From a checkpoint of a small transformer trained on Wikipedia: vocabulary 22039.
Each number is 128 + 32 x the weight over its row's rms, rounded and kept within 0 to 255. Layers, rows and columns count from 0. Numbers have three digits each. The size before them is the row's rms in percent of the matrix's.

# layer 8 attention query, 96x96, rms 0.104, rows 0-95, columns 32-63
034:103143101108164092146112172111108108107062111176114126139059137141154117123094146128166135123062
032:114161105133112083144123115163104154139099180115109110141088168113182124056143108108171118110081
032:141110115136117109208124157145171108106110126157172091101180148151065132189108120129088147105128
046:147117127172139128187140164124158126080120129179162098125166169139102119189138109177133175119140
070:146124118149130137170125148081140107092122120183147121138168149124107082192150155220104130102136
073:079116103084108075051107076161102130198131140088149159121137124187123155086134142076114065108135
099:129117168167104170177143166185152102110162102101094133111089127065167120143122089096151165196079
138:142106101137124104249136124099070144138114124111167154162188096138137089153137125117132196143165
130:068101061114111112100101135180090117160130137105108131138113071134112093169120091127135103143125
131:161164190147145199102127170151051111134132117144150132130130119134171067120132197126153145111100
130:159104067140092114185151171084170183215135143144066141135168105191109123107198124102131099171149
139:122143114110144111155105150137116065138119133110106092171158199093181117125150136132120170121207
023:113136164127154194102126153090142046104230106133120086166132174108142116162126091178144098143131
032:165148151134166087181130144099073137113103125187195107113094147124192125130134170107103096123087
040:119093089122097123134135145146109161105144172154143136050053091159085133189099136076146139077094
041:150102090104101125106108132120105100108164202138153146062095103150057123212140129095120124099142
050:136108129106120104089131154200123072121174195126135143125105125124096087149095119096105132149145
059:125095120131117140199123080068096200174087060128130113132150123123144143140175126157129104103101
090:171148178160132160164136181147120099058166136136102103096096156051141087113122096141152159176114
125:114153117103123167143097105132138169103107147110126145122146159192180143077083178117141110081076
145:208177178129071129081104118134072130157105138096178147118117198160096141080135112155112128116156
141:150123147170129127115064126137075075138139191169138121114159060103178107086107166139192140073129
143:076178141109120120134143147088158131084163143127131125163159067136111110078127141149183080130138
148:102096097130105111115145085095116103121112126150179147170138142160194086068148052119134160101084
131:162134073149122127143127108117124130116127115107120086125131092087139127093127050130086062123182
139:094151109135128154184140125055130082157171113136149086166174133168113125082180159089166138114160
123:159168130185112094205140136148109135143113112191160174075129111105130126127162104145116182159116
107:128127122080152137160090087157139104139155066126137104106093114157082141145104143200129128087125
145:092091138093056127117108188078077142104153121133164122068172120125187207153055141117137113076140
138:217150085069098155098096154077116118150054077097079159147126165148079059164149095157125124095170
136:122122094189193147150144141157126129187135097114031102146110136086144153160120147140073135131143
136:141153103157149133108126148123206111061145097133131123200122103147143056131089082082153154047145
059:101110117169097148078156152139150104150137104107123111171175124101070124196110098147089166136171
053:178152155124141165153064135084120186093096137119140133116063098162122188113095103094210105139130
072:091114149166120085094167172140119124146131135163135162158172144112160079142170114169095133190170
069:091132132083113110121114115154116131152072134114074126118133145114212108084158117083112157124110
062:166136099114139124182103084135112159109115145138115141069074113163083117126133133067161150045075
074:121075175134155124090119137119109124155102126098116130171118143092214147102150112105134116153095
083:112077119144092134134110153130146071171134144115131149092146071193076095135120140125180158155129
087:159116123138182099145100100177198186115150102135108092123100198140199108085068137101160103128152
106:145095174164141133099125136145090100154122129174148173122144199145142141118147131103122139147117
089:133123097155188110085087091185122082126119133121146130112142075117072146141168171145074117162144
089:153124171130082196152113064068096167121134095091119101108091095138133150128092147137157172064105
102:137066136140113162157144161106144106126066092132102184140158082149106086159147143146149096181157
039:186093169128166127152108148085101144137076118107177133075099139153132150135109078121172073119118
047:155159095111141104124084144114103156128118135173113099121124145125121082082158118085096125101077
043:134104154196052130156134173131148112133116119121173152102105130126148172166146140114146090159178
074:108139145162159093112147154104132129093147154149138114154191155094138089128148148178100097173129
056:145093148094169125092195120074098159142154127070099118190131137109133156112145086136094158144146
097:137137144167172104116160166112104117063148168148186158128169143106153108203174147159110120154152
113:127117159123137153121103112176074120134089137121154169116109130130176198121136107058144159119101
119:111156129087140097071121103132130142134157109119138125127096137145213158143128124128171104105149
103:112141154123152188074130129151181081150069171159140139142175110094224098125146099166159097119122
103:137132108179153120164103083148199146113135079167123159126142111172187199120107163143122113139092
103:094173172095135178093114119176097104135147069120093126117091095049150154128177136180125130102118
099:062082112155157133098133178154133092156122149144121120155137114085180074146156132066116141112133
105:095151115111160128107122116159184158113109113099118142123055173114127128149146133082113102126082
106:095077142101141136134161173175087090145123073136096152170143129126064107161104120136152149139126
101:170121115213113167120147087094107158090088166161194169118111094067159093133111131116167071118172
117:135101129146184130147134132137126154112194043086102095142099164108136099060116096124155103132129
108:132084129162089145146102174160086136075157164161144134113144185113089051168181126127121135164150
116:094118127074093085110184112106135175144132125143155133149088099099195088063109091137122121116134
103:121115078147118145071098059119119140119124113043127097091133144120083165101097161062147089183119
091:181153164117135120113164037094116166134118097100156125116141075163090116123121106098139132112087
040:178081195094131191119105155142086083199136146202205138099105136136096163133154129083099105153120
044:140103163057167109103126135085138113142143180144114165239099140137122125075125103081082171134106
051:144100122132082164146128153111129097131135140115118105064113085155058164177140107115137112125158
067:102164066125085127154079126149170145148082144165124143098075139146122153103092084084189116090082
074:184132129141134160141170113117129156081194153119160119148149100120096145168147155193160155115162
073:104077135101115138104070124166098104173078112120096127101145105162105146124109092043145118148112
114:108159132122120122072114139102100105119126169080149146136157099161136090173161176168131146174106
115:147105147080122117138090145145044140139128157123179154097108142100156142139104089184101129071165
117:058134122084138116176152136147122134105130119153129169097143152158108161175123163150097124183089
121:128102149132181071098172154117180146122069128150190139145141125126119130135096068096102161126119
125:170084130100187098197132113126085149126137109097114128165131204153159104103126127081123187100144
120:084139062080111110104095096085160108127120108073108138183138108186109138142081102113177101085136
044:142113163108090107159075113142110094144125153153150124160074153138100134133062168101089116140146
060:128126114147104102103178153155111131127181116099116112193160150124092107181104113175103192171170
057:132120071126145129139084093158145135152046142106081157103122136137124105107136132070166124094050
057:145141065110147138109098123173146171101117149099114159120098121144137153085124117050155097106083
084:084133107092112118128091105158153122149075144099118152094083109130132135110111119057144129106128
085:165125145147168124173142105129099168118153089130118059144137155060086142125166122149091110160114
105:120099130132069100127096158188116121168122109102080171102073176090121173152130065160135130177123
112:116170100140144122147131087166084091101112160119187101151159086105126072113169148087120139133126
113:103096136137153135087090129137162067129149166122158099104134166109199172104147122113130131122093
120:146082154186145152120100074192138146117089145131095172056080109096128181140052172129136145150032
121:191157134149150145155096134154098092170139072125133122088140138137081144170158186164122183118123
119:060122138145184136139153152163147147067194109165099095148107081068194086135119144107163143084098
126:111136146148148141116127164171077088153116214161133129128164137081176173164118189132135115130150
122:110104114114114125103155104102078098146073169132143133123115053086040105164134097151113159109100
112:104084107181078093206175132097085124165155163162146132112179088169187162103153116092119160159103
125:140139131122091120185141136064098134085146167122126146112172154110198086086112112138183124130163
127:161143162130122151127134132129112093196060150160099177154133119144146095117167124119152165070109
110:122102133123127158166140182148108136104097112109099149129094172068116096179145098096106158147164
118:186152187173093164093114117130061144089127149161217184094107134155159091106095107129182144107103
124:156099093152084100209124145104141142149133152151146150103170113181046129158129160096148132134164
# layer 8 attention key, 96x96, rms 0.115, rows 0-95, columns 32-63
026:116086183119109123125153132134143115205137101091104141137089157132076133094139148076171116147087
027:098101133096133136099136155124100128139130087159152141121057060160109138155132131100127165143119
034:147193123177119176153179082093112139085150092079094162123123130051142167135108125153130114131137
032:152159137131132186167144122045125139112106114090062155162112134079139171155155137180147101168089
041:146107171134171135150130132054123130138162117129075160123097128117157150120161089187130103145090
057:098137106094068132089132120153142083143107154118120133158098085158081132117122133077157142104145
067:100127109099105205113138085147117062158111105088111165151108084169154193152157149146162136134142
143:141123152135127081105145086149144116118117134160138114134136061089112149130166141093129120128214
140:114142087137114107094164131170116147140157182131139120074183111128152144124104134181135114163149
143:148145124090163151155157128177101120158208101125216147151124143104118131143099124130109155112073
147:142081104127150126162115091177130174174156193112094136130119121148091113116104143129121108066129
141:104134161093158081112106136158097071136098179117117147175128140140125119161135159083155134095150
028:114152137146113046124165159138108171186059122098108168119088135165095118075156143032135153121144
030:127100124099101146123104112161137118189093096072090122122100133141062152071094168065194142122174
034:094094174093115138145129122128137103182073115051067177155095099139110113113140139094188101131150
042:087076157069123091142116157118175128200100140126122167192123140152169122106144191101163138128160
045:118106119081111065092145172125145074190123170147137143149150101163106086132130155115171144137131
070:088168113145105213126128120154107115086124113052117133140110144124163176165135117135135130120119
128:085135124122066140132145113132170167135116134068143102113158137070141085136093154084157132138078
139:076143141228132136137070095153112152153166101128156219117105110101132135131154199102123117096129
153:113161151135071074130148165170141118130143145147131131146115195143078225113079103097160181117105
152:142128119161094070131074148154168161157168086109156161129154135078132090110063124131116157166127
153:124104140143154122124110167102083160143129155112194133145081128095073121101158097166137107108104
150:122145117101109135126144131091097136125121110136122144122186185139168159139115114057126136146094
131:121155169142142093142113150091161156176148159114106160065104142121101137109124096128154109138146
143:113144177118104115141116128129140105106120180116128107143143198102102199159132109098158157111185
133:178176134099152114161113119173138122119131105074136092142155133083130138152157067121125127144096
128:092178141105076181097129139089119142117150111131086139085103167087121142119136127165100138075114
153:105101152153198092126131185088112103106133079116161130047134156202131105163118138156190137063128
138:163131141089120154120175138084154124154125138143136117136176118138082133151099087132119102148137
130:168097147127172154139151121168127122140154202055053151138100119137144143148130141159138133124134
131:114104115169162127106137137116106157135164148092109124172147105084124141112127124110090131109178
043:149121196122117114153081120075138106119115145174084134088075125125172117069087146105152064149185
052:166144148133149141127146103134133088155128138113119188086187144067164083099154186101090160120131
066:100099109112053161095094103116170157167141149116148061053129107098109123110129071143157165175126
072:121102086120107094143148097162127150146106169176179051082130120137078122141128138145137149155152
070:183110170145064109151108038131143130174145100166105102115125096150098144107099120091150099088071
092:076123095094106101139149135093156182126130162127124137109134174126111118119114159193133172190171
095:180122135139108131106087121111133176156156128142119139072117062173111120077082109122127110095080
098:141147132178114143131055134158163176109112155166107101150100076116084089107104134100099117076114
096:161124122165128110140111148151152152135171101147150132111154220139141129117136142097088133119113
095:156131078098152135141120109177132111151153156184145164147172108145145112114157140208064121147162
093:157105164175120171138143111140116136112149088107150155112129092148073113116068173131138159117100
107:108103142166121148122156139094150127096089134128151153149164120085151126165163121142104095164186
046:119177123105070120117164152071176123127211155126112112106128083085102173164163095152085153113184
046:171127173140187166142097094153113126170158066068173087159149100132127140110080214076156138103097
052:118173023115151079117115123078105150085158161115166167108117185093198118138213104137121135142105
047:109139106088115159120131158104150081118149129081158124144089117126171144152129136226092157181182
092:096100115115073041145136106141115132142131164182161105079115185113144110109158112147137132178121
060:088023214136132101126094141137092107119088103127119111166126166115199114087103077112118092113124
082:153122101127160121114126131124122115099137122175115124145148036134126158166178112107172150134103
091:140084127120165165141147157116130155151127115189142161087089181177172134132087127131150095152148
105:123117177096121153093106169172145088203069130131197173158196134100152102152132133146112164177104
104:126121119187103124163052084155157130125134074109146134124104139123201125098131152162155132120111
098:144191152107071187115140135104118120094124122065081161115092091090118153128125119127169148157066
095:083033135112134115123164127086094145171143176086151146156111088108130073128156164133106149091141
094:151193103166170172158132087155098136122155135069089145118170104145119160173130164083116078121132
100:056098104123124161107161160165078051130115143129123150170117104157121137110175138172161124118154
096:139169139219139145150134135156081165095126121125174180130112103066131162135125117140104110161117
108:137092126110166126113126118146153164135221141076122098125109094156137126095098107072135129151120
111:118127171160127098121160174196117127124088183182160106120159218098147105124127047073145149094143
107:114134104116110093114128096083085167172143145206128153101084098145126106070128138093127153108097
103:101145059136109107111093100126153080116096103099164138129137085139136171126125181118127075182177
095:161159106128114145164126116099076164125161146148159109166125147154142196117126096097101095155142
042:065182090131056043099163113122192151061132053053102120136098108141114140127097112115160124124137
044:181126064168105191153122071146127104102119113115152111113187106176156149175102151193132106143178
043:100105169133140107103122122153109116158126127152127177127169206071143080117169168127156140166094
064:154151151120193137130150087152102127113108156054070119189160059188107123127118169123109118142165
058:091105193120058078117081199130082101151161108189127171106135209105194121072108129074140151189081
074:075106179131112163100166148139136133171128145161159140164183157101134139079103123136127189117146
103:148115100146176130129105102109119140111153080169217152128147107133106133169132143149082107085155
115:115128126140160113126123163115118150137139069161128154041141138194128091137097133136132154090105
117:127177128123154150138133117131090101091103126127124120093140172159148153184188143167158086121098
119:155100120085201093129159133106092095137131114164136080179136076172159097109173087134091102126125
122:106112153141125114128103073148130124121128158170088127170111142111141152130154193052131127074182
123:117102098148145077097105150107140112131149143103105149120149101179106174142120171168153117142179
051:128120089176159188099146134147132161132082125143080132101198137109146114140148094168163191103109
055:108147166116169138130079126104176115131102151131161137085114078156145153109122110094134057093053
049:130145140109149115128150136134069156129138177061122070172133125165087143085115123110151138131184
057:111141138094123138108120101101160108138085111114121119145110093211120159153088085117138127136130
056:204157169085176167122193125171113129081155119162117080146164095177096164089126158135156106075127
088:093079067110197119081148202091172147110149109129169139144183145141162081163145128173092109144142
110:135100132095132105089159129195082075137124168123095130159120073142089155141143162110162124138120
108:107212124109094085125136090152104114119172118131139133123141095050133181120150118110108120157137
109:095125114119091122122115158089121106093067102064115123122157159146162125153111155081127136146123
120:125132094191079181119066066148143143145116059128122129114132050111163085113122185151102111172059
117:182128124069132127139145112139175072088157101082096104156146133128117145169111099147119154154143
117:120108144163176148141142119133042176085184143076113128128066094073143100112151122143128132067120
118:106121148168168109129091167192108066125073139143152171152124114138134115136147142161148150120154
126:160144108084087126095189120080115123108099155165142069101164095133153150096123100156127125176125
118:144128107121146063151101083182142105151172137086138131107150137158132141133123153103158136122126
120:140134147137114129114085152092134149104098088134158130114113129082100095148141099080146127127140
117:150148170120144169165139141153083136194103122082143160191147136113119147141112134102092134117069
121:082150160127133150125187131153115083098080140101138094118166108126152133166141121071171118103172
120:129137141171124102130130177160141157129140083152208136121165185101113186095096097074132167159119
110:146106117166100094138113120158135169099109135179110079126120135124078116111124130145117136060167
# layer 8 attention value, 96x96, rms 0.197, rows 0-95, columns 32-63
143:099054144121064114043146124162149177092149120096137140163123176134082126152162202113220145071143
137:180102098100174171125126142114184146125116162133175177125188085131119173156165101088163130152095
132:168150163133156076154176088091128118116121142156175176103140165071112136151118172162112112163139
140:076112123143187165187114126103149120129147096148154109145109171174125125159197121116135160144155
124:139109130107132097143107127167128183116087122144137117060099145099109098160084131119094149165160
135:064071118109197168117145136159106140074156188101156143101123109170135113034149146160115147140107
127:078170104082139139156111175143126105099177131156092124092172085139133136096103072092152119123148
132:165128064108128148095134114144119166108099139133057091098166171156148109142197151132072112198123
127:107062143096091111100124073169105128074123142137115113129127120146177081127122091096122177159189
140:121148197106117142104027143091112019058185119115121121136104091109125139071109157094142099156150
144:148132103155153150075134190161056124088070113113094151096122124133206098160105149104112142122107
126:157161146145150174123081085070166077091168141106136137105126167164124160124147072150145068129209
130:152130129159152120175121189150123071110113149088156071123092105145154062170123148093108221103130
142:121143186107112163165118167160122178143142163140132155100151118123087116090151143103166103073132
144:131110154161145081139048168065143162154077163076165063095114146138155112121161107172173160136115
137:091121097163158137144109135102193160152135134107113095154181154117074139077132108109089084158133
125:046089109173139130117083111109128156108141170142173069122127076109131202137042151176138157105133
140:101150106131073165119071087112047110149123103142122128134181110086141154185101146126086128069157
142:107120155161183125114069118125106140173108155145112091160070117134126127191150118117112071178131
139:141104144114149096131123105126144088096077128176117214091118098084115131122155076118093158118120
127:142122187127129175091099110111132131101112094119111145117091126132062123101128108139176157152150
132:136158133162123134161108141167128072108079129116155106109111173087124079069097118141130124127121
138:142174157165164116135067094096106119136081133103120157193134118127091061105112149134171112107131
138:131160092125154132090143113171134095161070133071141124137128154158142151106155137175103085094090
145:134077093202056194117129103147163136125078142121152095144128127158103073119085068124102183081103
135:138150060134162136148124196077095122172159152157158123171101101131121141163159171097140144160080
141:132071122175144099076147182160187084140156147163110097097088109073137133113112109115159079141084
138:093083136076101147205125090148078146081112183040117126138134105093117144192102117149132084144128
138:096119190111115082106118072115143119130158194067114140120128132142142124155107152043084155170101
132:121213151127114163109136134126152131106190181191135153107099140110138102156078116132165129146074
134:197143112115146164103095107157109092178166163176098128139059127124081151138101119163083141109136
130:134192083085130141147092091104148146111116124194064167183113132105120119200086086129113156126117
071:121145140228052108137182131074139115121178118124115091165111116143105111113167105150178188121116
066:177130103154143101111110128100091098120114162113118118068140121115153183127116171166152093164164
065:097150092078178116068113083111091180198145151093104098118161095156135136181095122122124123123078
079:124190111120086112101114116088095172135180104133090134140175113138155116112120107151188119109089
064:090108133164115171125174081109139089126125183193166172153147129116180086154134106116093144077122
074:073105127124123141102186145137100206096126052072104143152138178134149093141100159108103148133148
071:122092176146112138125072168107136085207132135193105131115135107119105121094194097115170100130147
071:086104170163132146160166149159124152164101126112130114126116121159142111121113125154168163091158
071:120104153142055106172129078155122180072134093154133134121122099148124107136134160084121207128197
072:125118132139168101114082145101097134111100104142115151194177117117123096099145103082117097101160
076:173156136133123141125102201135132176137130162097183116163142097125143144100085092131171118156118
066:140079174129144129104158088148122127106099136126168095106149169106084189045149171141138137163109
074:145122129137127164183119116167102070178163156110131102133058142152111154097089199153202162147150
069:159109105172100134125103091109058068102117042167121083146102146084112129090129130135161152082185
070:127067133143183103110122106172099117136099117125139141145137109069133147142149121090157064145076
074:158147084100124119083153158146055137105150148153140138159181200115164106130154207114221166112105
077:136128137144133089118159128158131171156150159110093058161162164174111133139132166107134196166101
073:100176102075096174099136183096141105103144131108138118114147091127109085068119136157130090141144
074:130121108117138157184127160124156080162131149096187076128175113152130132143151082123061125129111
066:131148173147125164108087137122149106067113152091093056070123159178209109159139114157125144077145
063:147158130134124096102126070113102065136155198131156094148094171151160046095129138143138150179126
070:099050101111121115074172144180138175113156119102144162107091104146151130083168105079139146164184
067:080103113135143172040078071089127138090140091162151158188164177183094153138107089154129137129142
071:110140134099103095128174098108173091123158153024135152088132102096141105110115095116139106109104
072:076050162111143128074092110157175143111111120163115204092144100093134128145141196086142111163114
068:155101129131094139154103168114144163144145132088096068122125197217109112062155126060121129135180
075:130140104119176149105132096120167123121076163124149212077166096141129170063125144067050106143118
072:109113204114166128121174130044094158159188163149163153111119075133173151113153113177115143133107
067:137131126141148140118185106065112112081112095144141120056121114136105199123181097078124146079095
074:174156163063101088168121094093106177072091124130124172116140150122081138097092155161163141134086
066:130133119103122183136176155128122192137177128119117100129137149160133127150098145136113146096090
071:142122107125151173152100126117155108116163140128132114137146115098188145176144181076114088130130
082:164156105082152156106149094132038145170209080122154086111139125173158178124118130152135141105170
075:167134141123158137084094126197069124118136135132100131149146161076088123118145146193206065122106
077:135122140106174169142139114174157174105070146095211118166148157123138139145088146163113121217148
083:131103128091154109094090186127172135107086190165159146044099127149154139116133113111110119120140
085:137141119200142123161113111112108187153184152168093126137084187159193159195156085177116154120142
083:157118153140093070122164123178083159090099131063126109131095131139183083127073147151172173099140
087:190105113142097131141076134137133172112117092102131094160143082111051167156124120133154163147072
085:144135121146088106184169109152122129124066137200062141123148120158198145072122088159095088120130
081:107098119158137178129155152144137112158113178119178142165146132129098150063135112149080131020118
075:137083086138069142105123063117064158119111087126098113190072184150057116113107129106165118127164
081:158140126159120092127113065150103131118146126174098152101167109078137139113113108112173141191124
077:082161060089090171193102140166112154097139156057093088088160102145129151127136126167125106142081
081:150090137145114127161150098151123156098073147090099104122080160174107149104164137099174099147202
088:155141080128162126114078183119067150085069134128098156108159099120166137111149099072156175142086
080:150115134152153150194123177075115112077098161111089155141130106119085125094094125128125195116094
078:071129183113152128109191139077139146099084087184153144154097064120078143099095184126056158179119
083:106092166174168087173089163141122144125081134193111104122136119130103148131104144122092059129093
086:112124123121157149193146135119139051128184077153110132118135075122151186071192122055165044194132
085:160122110110128169096128118063156154126143074121079185094146081123143126115113113094094086080174
080:113163113149163101108094180130171189135158122124089178197117133151103144124096088141071175137120
084:133216124122109154170122124129151083075102156202139137101066110056102134124125151165117160116116
071:118137152133096131192092186132100150094087088146136112169104117104128142156098128077052109124138
081:093159135098127150112138060163133138156104106116119152139140143135105058116094117146071135141140
078:087101142158101141161157125109135168149086118092196149116205155157129116124158169094099199096119
077:099145137081137126131079093104120087154123125085101144097148097109085206142179038135024112162144
082:154163157024120111167066116134104161167181136147124147122147118176136089122137098164148130120190
076:120072114096145113171148187132100134086115168086141200086107109098123134068113078167112099198146
087:124150123086178125160122050089115140070160163172126136112133165130131197143076174190118111118098
079:151201179074136187160082123123095139080140159114171142123123140150162095118116133086112122101149
084:089106150175120128117066128139059137155115185136161112124157080126190141176107082105093155068159
088:136160127121168087135108134125069141104161174150087129172146126152196103146086152147121157135083
076:210191183178120116148159091135137062203136142123139104137090114151135104139118144131067131127177
# layer 8 attention output (transposed), 96x96, rms 0.171, rows 0-95, columns 32-63
155:122129096124165143127082106082102125158099110189181091117160056126142129110131116177146087140158
142:131180120164099089162042091084128176109161136134086086130127142139113132129119138138145126106106
139:153126122124082168127123164181123130145189152137133133121143166135075092142149056138182106144173
144:212111112135178132135130055147116091186101184110099063153133138144124120125094151123155147117089
128:073169192200142140115150123139161094151090158125107152146134102093137135209148117123129190096139
134:193172112069112211100155121066140088165076073147133118131147093076141112167117098150067143160175
138:137087153144116067153196126144137139110114116098166110133110196108153100180062153157055154124088
138:115101119135122171132125156111188082175158129097150132130095102149116111057114146142084065097118
126:101146138170109126129111124077105099098149172153154095193169077130067136169133163110092105132113
151:136079067100125103140182101155146188103087132150141132158149077144170096181120147144120121115108
143:105128115078142107109093085144116171190179162129139102165146171113104126065132133141086149105161
137:146089155144148102157098182192144132123084168152128137084165056123139107161150112121124142130096
139:145108118095142141097160121132120104094190098099114206134163138119155166136154109124083120138148
155:133081049111136106110099129130146132152115098150088124170135174136111161115082125112066158150121
145:102169184140122196143131061156134161158090100133078150168111153156149136128121124119157142134106
143:110129098081121126128141165153141122137072151090155132041091161116117139099168131119170162093137
136:176146159200092141133182135143174171109122075187088124096215106110103053090157142137107175167166
149:136123104138150111120165197068130154122096121110088096130148170223081106129075121138135132165115
141:134169108124053139110205148155092136144148132123159123115145120128066098086073137144156196125108
143:128074143165156116103143124118168141149177113156142105134097116109165199079096134160171146159171
136:177095102126168134128169125084102095088083134087125127108159089097184111121106114124136102175107
134:146212068104164111136168136096108176140113137129130181151121096195144214207074109131153157158120
142:165114068095141129158088136211112121092120158175097058164116155156161144193150095143160139068185
148:195135112158084084105117141162109119145139159076147196177150116124140115119153164111143164091124
145:101121162139132050129169128075089112154119127121155172122131147125154146113182086102115123134156
137:184034152122040187072136111132111141128142110131064112077098087186124148131135156119090090105170
144:131128138136096107173141112121147170143104134097121130158184145149091158107197077125080119075202
147:146145144133173185089157150175128158207160141186130120127150144176114131171156080131051102162134
147:139140084144112159160111113156097138136150102144187124093098091173137069154121193131140089121152
147:152052110134180158117147124123103145070106102151166230119119162138072118130127111140157149128089
143:096130133136143164085160124093163043092125137151142163076139170137117118127101169142106164058135
132:160105178160139101108067148107111107147228118063162100133152134142133119165137122163195108073123
063:132124071109136073129150101090111155092127156125081190162069114138088109166163087130137047173109
060:121141192158088119118142140181163168138123128154105152133154138154121143116102114144132093130158
062:092172127124130175185129187088145105115124155136125148097151190127093114192099124119128144088088
081:143090166112142100151158186062143112134161140054170090162069134117105087093117122182118125119115
070:122090085143096085144099132131077135125175069107149101118084144105123142168140125072129115153091
073:131157129100107108090141127085074117196120147175204107060077175133115112134121100125108129151116
064:098141128180081127140140147106193194134109103132103086107086080110071118121071104122145175129112
067:165187113077157127129119122171113110129105079154132106181097161130116167139109107175106141184190
064:127129109146135141137132116158081113070124119155213122104166140152115091165127099060106086179111
067:145162096137050138128109104118147139119116122085168107115126167181145153128078135128132098191089
072:146131129119123136121102137165097089079143128105110132165128154087147192134179106127118133178113
068:135119096122111133134162144103101174131140135133158104147173144110148089140100109152122105141154
066:103117114134115169075150090166105063129096163144135137183134100085147061154152136097164186109159
066:156103112177130118152172113133161129171113108123175158157179109114146196114091138101111100097181
073:142176087092152146115146098092103166078167101145128106114114158115058088146095094106128117080142
066:134129135081170152115103092105144108136164095074105099118068086136120196133100193126132092098167
070:081121135136075095128112071121112152119158172154113125094107098171118116134117189050148098091149
069:206130136142154122137098094139249103129096125087135136171161092169136110170178134200137109129111
065:078206174174123139192155105159119127108139145082135171150112145112157119114140134153114124138074
058:130121106088155120128136156154103127136144119164154173151166081112167098064171132110086165138093
067:089182148160151139156160162168079097115141110079125125093118123111148107156104134139165104130158
063:134155147074083103102109138112120137090137188149191034128164108068114142197170202143102111132115
063:121120135080098096106159118148163098107154149180179056126113093111153126114115123181172179122131
073:119148125092133125171176168126145186106115190127150149139109160078148134119188106097123104118179
071:124172112115113107180103092157212119132156166126172089101129150078143122110114133124116153150105
063:158151109090114190146144107111121120154080100063106122185099056101114145117149138098120126123057
073:115155109134119084144130134142168158132154134127129122099110186120121133108096151100172127149096
068:190116189164094162138168114105167145098120062149102086116092185074103115188132102186093152121101
068:108167135079155133106125131062097173102200078128121148161063094129166099144145107226155122088101
073:104129141123110172135120099107175177111084145170111145111174056112168091129129118133108115169110
065:050157076099135153112119129130124106113150142136077110125208148085086136140173151149094112114112
067:149155125119084115120117133137163095153160113085193148130115107144113104138146153130123109129181
076:154099175142088123113135096152139093134098143144062116154158120085161099133121181110098154163089
068:103082114075122171171117128088152133110120091200146069162127147168141172147097129120131151059148
067:162159148118099128096110083129139134183128139150102143109143100124106162140178157129158187219129
078:078137213118084178154106131119136108117104105113125081157196080129162172162136147122124117154107
082:122167156153140144101111123169065107112161118167147106123126155132071128113131126169112137098054
069:075172141079135135130105136127081120101150157197160128119124092094128167143135090074129135118207
078:104162130156128127158147140085090084103127177127118196167176126177094093122134077135141051093106
077:159097183149182090165105187142144138123147104068141101163131155147156176105165140082095133127138
075:112155094166148102083138094196125149107108085122124108135096135053118110089165093160134085124140
076:168149137118132153078176137084091105160073115107156125118107072149147146118099115093135114162118
080:118130106198134126127127170162153159075112169153133086151144144133116121131105181213108096063156
072:121116163095169143070115164167215111166063160145148129212114140164138096129154120105067090094175
073:174130141110147111122126135189143144145131145128151105136181124071153100161134117092116100104113
074:157100165119117167095139151091079149109168150113108129186065157117164166125103173140116112111117
075:195144111169126137121187090140103210127191116154147156082133140129216188195087096130091097118148
076:140162114115134103123157067107167122099167147088131119122105157104174111171148141183188156163146
073:173165103153082134136140143157156163124139155140146142083137155141123138131103178126109204092106
071:188151071148170135125130074136138147062134064079158100177110089184110106144079143090111119134134
072:105162129149151061189079129086176179117085101160139161127107097060143132128172157119104131100079
077:146102115131079170174114120126071143136145125128129125144107153097135133098147151116145122138101
072:060072059160160103059152106098155164164163095145097205133180070162134041136101171162151129086121
074:098073150142128110114159124146082129129117115152152099090119128159107128105169133059095164111150
071:111189116143127152132117163110096140136143147087208089118179165096128087169076130143152150144082
068:089166058137106169144080117121087158153119105171131151121105137138154151097123112128129106209099
068:147146124226124147118086134147172118121150156109143110129120124178125144158139155154122093114087
072:111108184142111148166117116139181094131079111163156145147054168133146178126097122209146153138042
072:089171144153114213112149073103148135093144142124076135158135195079149139140131120118082108147110
071:172137176168147160153143163177164131165156069163157152088116095085129091132104135152149126140143
072:103072087104179088109112171133107095154144144157092134138146143156129127209079095132092183160105
067:106147148140126095148146124160093120102102067149151115176150162126046155131154117098127169159123
073:153127141119066126173140120129108069173173086134162184129115113116109166171178181122093140094107
076:098091109132107130121128154125072094125105160118096160107063156126125123167113162178168128155158
# layer 8 MLP gate, 192x96, rms 0.139, rows 0-8, columns 32-63
106:112108196125166120174174097127102167131113132171121158112070111137146163084145160155120133147088
097:118074131193104070177130141140180126185095113117091146118130157120127151120143133111106111112103
092:109134074117097121143092138148150139144149109167104103101102089121094138116132187136093099166134
096:082129141084146154082102078107135096153088123131125166103142181100165114085117129103142101057118
103:127149140122151159169134161124161160156106063136105120192118128127154134088118140100139127080225
093:125105141103117083089167076207111080181166130139197118169175127144171137149083124098111159132183
116:063113168097179102081120093156129176141111069118115110104151158147128144145098183173114160075087
103:089124105100165115138137135098151087186125135102089141036137172159158163162085123148198123137192
098:118171128130074096113149080159159047096072136110121121087066140106148159166104155136133121143146
# layer 8 MLP up, 192x96, rms 0.149, rows 0-8, columns 32-63
118:104147117178050158111101210114130127138161093076117123095170164113099136151077161144138125095150
115:110141074114216127125179077148124143113171143107122055178126068121057087119134142109116116138073
106:101119099095108132114116149115125132162105155207118107152116131062152146114131164153094206099114
093:131140116192088142097143089122081135148153167128175090122101172152121136167157125127171139186086
094:138081141117168151054105145119114132165112150156078116129146134162119090132213125188152132120146
086:151079130112139089103090113125078109115134083140099131176104203079194151095140165076190095184129
097:136158181159135156147134101161167217122124135114097197139131117088130056190129091119087141075094
096:085142134120110109151058140171145079132094132059118164110091195163137173122093133139128129154111
092:134109207102130090096178074091082080128123120194090108164157155156153096177086172107140137143089
# layer 8 MLP down (transposed), 192x96, rms 0.147, rows 0-8, columns 32-63
105:106089108187149153131109151086146134191137096105193144092143149120159156118083113126179141146082
112:122088129108179130113096115112064151157148160093173118106127151116105119116102146232126166101174
105:120143114142140099150158162195163125153173118096115187114108192117100146118089121009126085112170
087:089117135127103149127148133102156109114083086133068078129121161181140141186139076097142112151113
089:140185097100101159190138131168131135102116194108123116084131135113117112132138074076169175155143
095:155081139104154200143131109080113143142128139097127145104088131137146106114160122198122083085118
099:209134100049164159133127169142139107125135147075105064109169024153094127141151136125148105132103
089:119131132098104164113097144143173117124128145146113080212139133065148084108117119104133118083105
090:126144084148113132139115158138043159152177091182155124144133139108090097121157152139075104104107